Weights of a small transformer language model.
Size: 2 heads of 64, MLP 512 squared ReLU.
Each number is 500 + 50 x the weight over its row's rms, rounded and kept within 0 to 999. Layers, rows and columns count from 0. Numbers have three digits each. The size before them is the row's rms in percent of the matrix's.

# layer 6 attention output (transposed), 128x128, rms 0.175, rows 103-124, columns 64-127
080:542520534396483476578503569439583525476545513550541491497481598434478480481540511507488496554527494521444542347557377562513435459553532471498438546484477530540456521485517580511577432546493447
088:546494544542412513498440554406511502540618464505511487482470556513450481467437470502429614531509466481454379493462519624408478530580556424561539559538469479456504539490497500566449482388437589
082:453503450556494539547394521474516549467595535574545496494569451502561491448497537504487518435510537477462428544414600488478526522501483571494564490489460479434558509550518460536436605499507511
101:450519556467544461527459613476514476482496471600555569490517519498486468494473448493461488530601551564471508457416371507503444457594554443550397546544449454493516493549526468505492473498465538
099:435542531420474535517463544536476503535538458508451413497555459393510424525477507519521465569495531368595478535485569476531517544537540560478511544502516497483378468508496547423490519521538491
097:463480475423611502519554599505610476578491572488572513535496533513485496615498431486520443439510520531522551494494516460497564413434505479510416513412453458558507356450545403500378472519499516
079:557527517531438422473415497511453504526522473487502487483545430536440445476522465489570538506476508480530452590433638418502485506440464464466561484548551410473520564621498422487485561452424523
080:513549508559494513550410520454480537471556490536543510476569500438495484391482470541436599517534530552507415471431499565420482524507481459491511467565459463436566512621493429559449584466574536
122:510451476506554494543579427520516481540510573547500509505532466549560456502541556543541484545458490542531531496590495423563488498481463588508508426355513525496438515451501572494412492483424477
102:448383534486494454496458566445487492515560557612517421466529535545524405494509459510487470510484459506467509471477415478535513488552549490498510574531452459427474517536539520534459564524550502
104:526479542443592568570507589481604546506572560654517514545536419419493451475520560578452459487494521479520523406589516483536481452530533493550547488462474488499462465528484419514484603595471466
088:515535554541495553546420472503493630456583507558403491533483534367589505378445477475507521613461525488420495422556568466489492549528514537531591488509554615441422530484456479501498598544499538
084:433478477500529485487472565505527578550533511567496467531473460548525479509531478449498491466520495511533371542433530489472505494493505519546485532491425498446553496628511381493410581506467572
090:514515498522508498540469516457598504534616510540565508523471507414552453478468444553428559508519510536488428514516503552467519518561516491556535510464468507435592494466460480618395621447460567
098:542568513480482540518477430513495557462499460501431540533501499432491493424498580519545529577466533453435541412610562438580483548540427575453493431541556550506391503506483544471573502529472407
099:410433460455555482507453453433575506521505502568533434486526408506534493470528501611439447532461514576530518422448370447522459430539458398532505398531476509487469448535549484520473559588470541
095:485486459531548545449511548515621491602538547487463538527427460474525579591444522466512553381495550473551424528477571556431576491427517553526488466494487492491545433477460419473355536459479596
088:581596499562448599570434559516493533522527444479479569586484509498464550479471526374539524524505506452526482498551596506493478574547411545424544433548548522489526534471447509548573475522450465
098:502383530568385568461561447518512479540525481504477451460468536615527424539521482531467408386448422513527519546536503440493573497504482462474482517548508426426552517452528569517553421527484469
089:561534499471475535564524551517526512487517459517507560504486547417503437473441558467498539562500478445396599450578447529563488453571474547464447517490552556503450555451494610504612410529525439
095:487534456527491546485546546570595463525526492485582548523530498432444528549505544436534530485544523456506450540490597514465587449466484598546441578514581506542470476473396415465429478447516483
090:362467417505525489490534446511514496474421535597476404495536495586537442448554505537482440420480471534507464508591368501508513530551511570574486404423453482438590551592517559492460538481507523
# layer 6 attention value, 128x128, rms 0.17, rows 104-124, columns 64-127
081:506541486553452553491482487467517480493492548432454431528500535523480496584561571581432538528525434495565488505501358571424424466546338522472472482503455588554487682430529465551474528526453472
077:515430516433444367474489581467560457460555578546549474579490465461500556538591502533515528463596569450439579512547495571528501490521489562504454505376544463561564488487426519551555580478453487
096:492493451545444516484499548439509436543470531503561470553505544425476452483488596541492532421516475436482457511457546605481581461612451563563482555570506479496544519489446450553513516439502503
101:483575698467404508454501544483479401475545500550508509525621524482456446495562504535579476504445460506491498477495505459499457423466449560484475568453397525567457446496487501517492449428531565
095:491468524477477525481564551466552516518433393483427575609525508429405525472454499489546557547495574462499448510499503472493616511542557550561500581559475497479543525497425428426503487530552515
078:560455448531518504459474483466446521499500547458517407394452507528489492472599531551551587588482554499488505554571498518501511505531568527618500594524430502490562474487475563471508484434501500
076:532438492477444481551521515441519461520569592584535497539477539487512535493514582600471472522583476522547414501491456547501494509460412528538453513417510568500500425518532580505579568495484547
115:478584465505520530422595465583574539498357429428442475440582523526486556414459478440621456563472512507557546528494584406531618494568498420462447606551553507520482511507498461468463548434547570
097:490568559472521445458527552516509464511437500398499377536510499476514406482534452464548532473505495476501569506509501502507587408644517520496500588463488529496536603502545549544499577400570469
106:495417599478483469485595553467518401525519409587582440566581518486420487496498471539513580506518580503503502475511645506511615422514521495477469589463488524548493495463465509501489509497547530
077:499474527410499475431571538515471427452568553547559545452490556551566428534495370481581394512508522557533635494545516538521514433416507412422466509426588425576501501442556544502441534557533505
082:516481374487420495435564544533483528590545589503556535489379487487480430506551503529507473508558484418510513572500461575421481487569560474579469581484469516556487521520452570545533525480538464
080:505487484521480535597574528487527459545428456573480493593518465481416479563498504569524462600500564512596536591492378459503514439581526496481444552415545580569621544477483403468494576597454582
091:472448596463504492451515528518490438419598453543580493421499518593637427491512428534526462508483513574457543438540575513581536522381456492416477503543594501519413471495521553477454490476511502
096:522430557446461466512521517470517487599467526548531471514597486506533394540538451452474531418508524479505562386467484536514676460526492541498471589454523582488502463500555464528517524402535532
096:526410475540472508573472476507512511524524475475457581551447474467481583660485388493465535507533486519522566578503413527385511556533503445474505389478516498492484584499422542494517511500452512
084:513507516502501520442449484562497512389655445531481539458415554562568506498547458524476533560472471587490528543523469486523487527537495518533442431642512476517475424497471593468454493508440523
100:508565503513588551442491471524506524478494366482523463457478512489495454472523393477370541467533469536477518470497485437504451508565592513471519482577492539477513584513544615527511547576465480
095:444607648519495477519491468509517448423530423478568516479561569541609473496503490550505537474475455535476401503539556464566532454522422528395461486511535554505498503481475542504444463513503497
090:564475536527514488539453488422507488543523416517502579421428469521517594558491487580483491545517517479519471578492461524520488639469498440492475454433555455544480486497424470501500471548441543
093:456509513431488524484540475556569507493390495469559410448536473477427478370504550428568500507508448435495528504476548426471470457558449545473439550498494534486546514502558567491562570437522528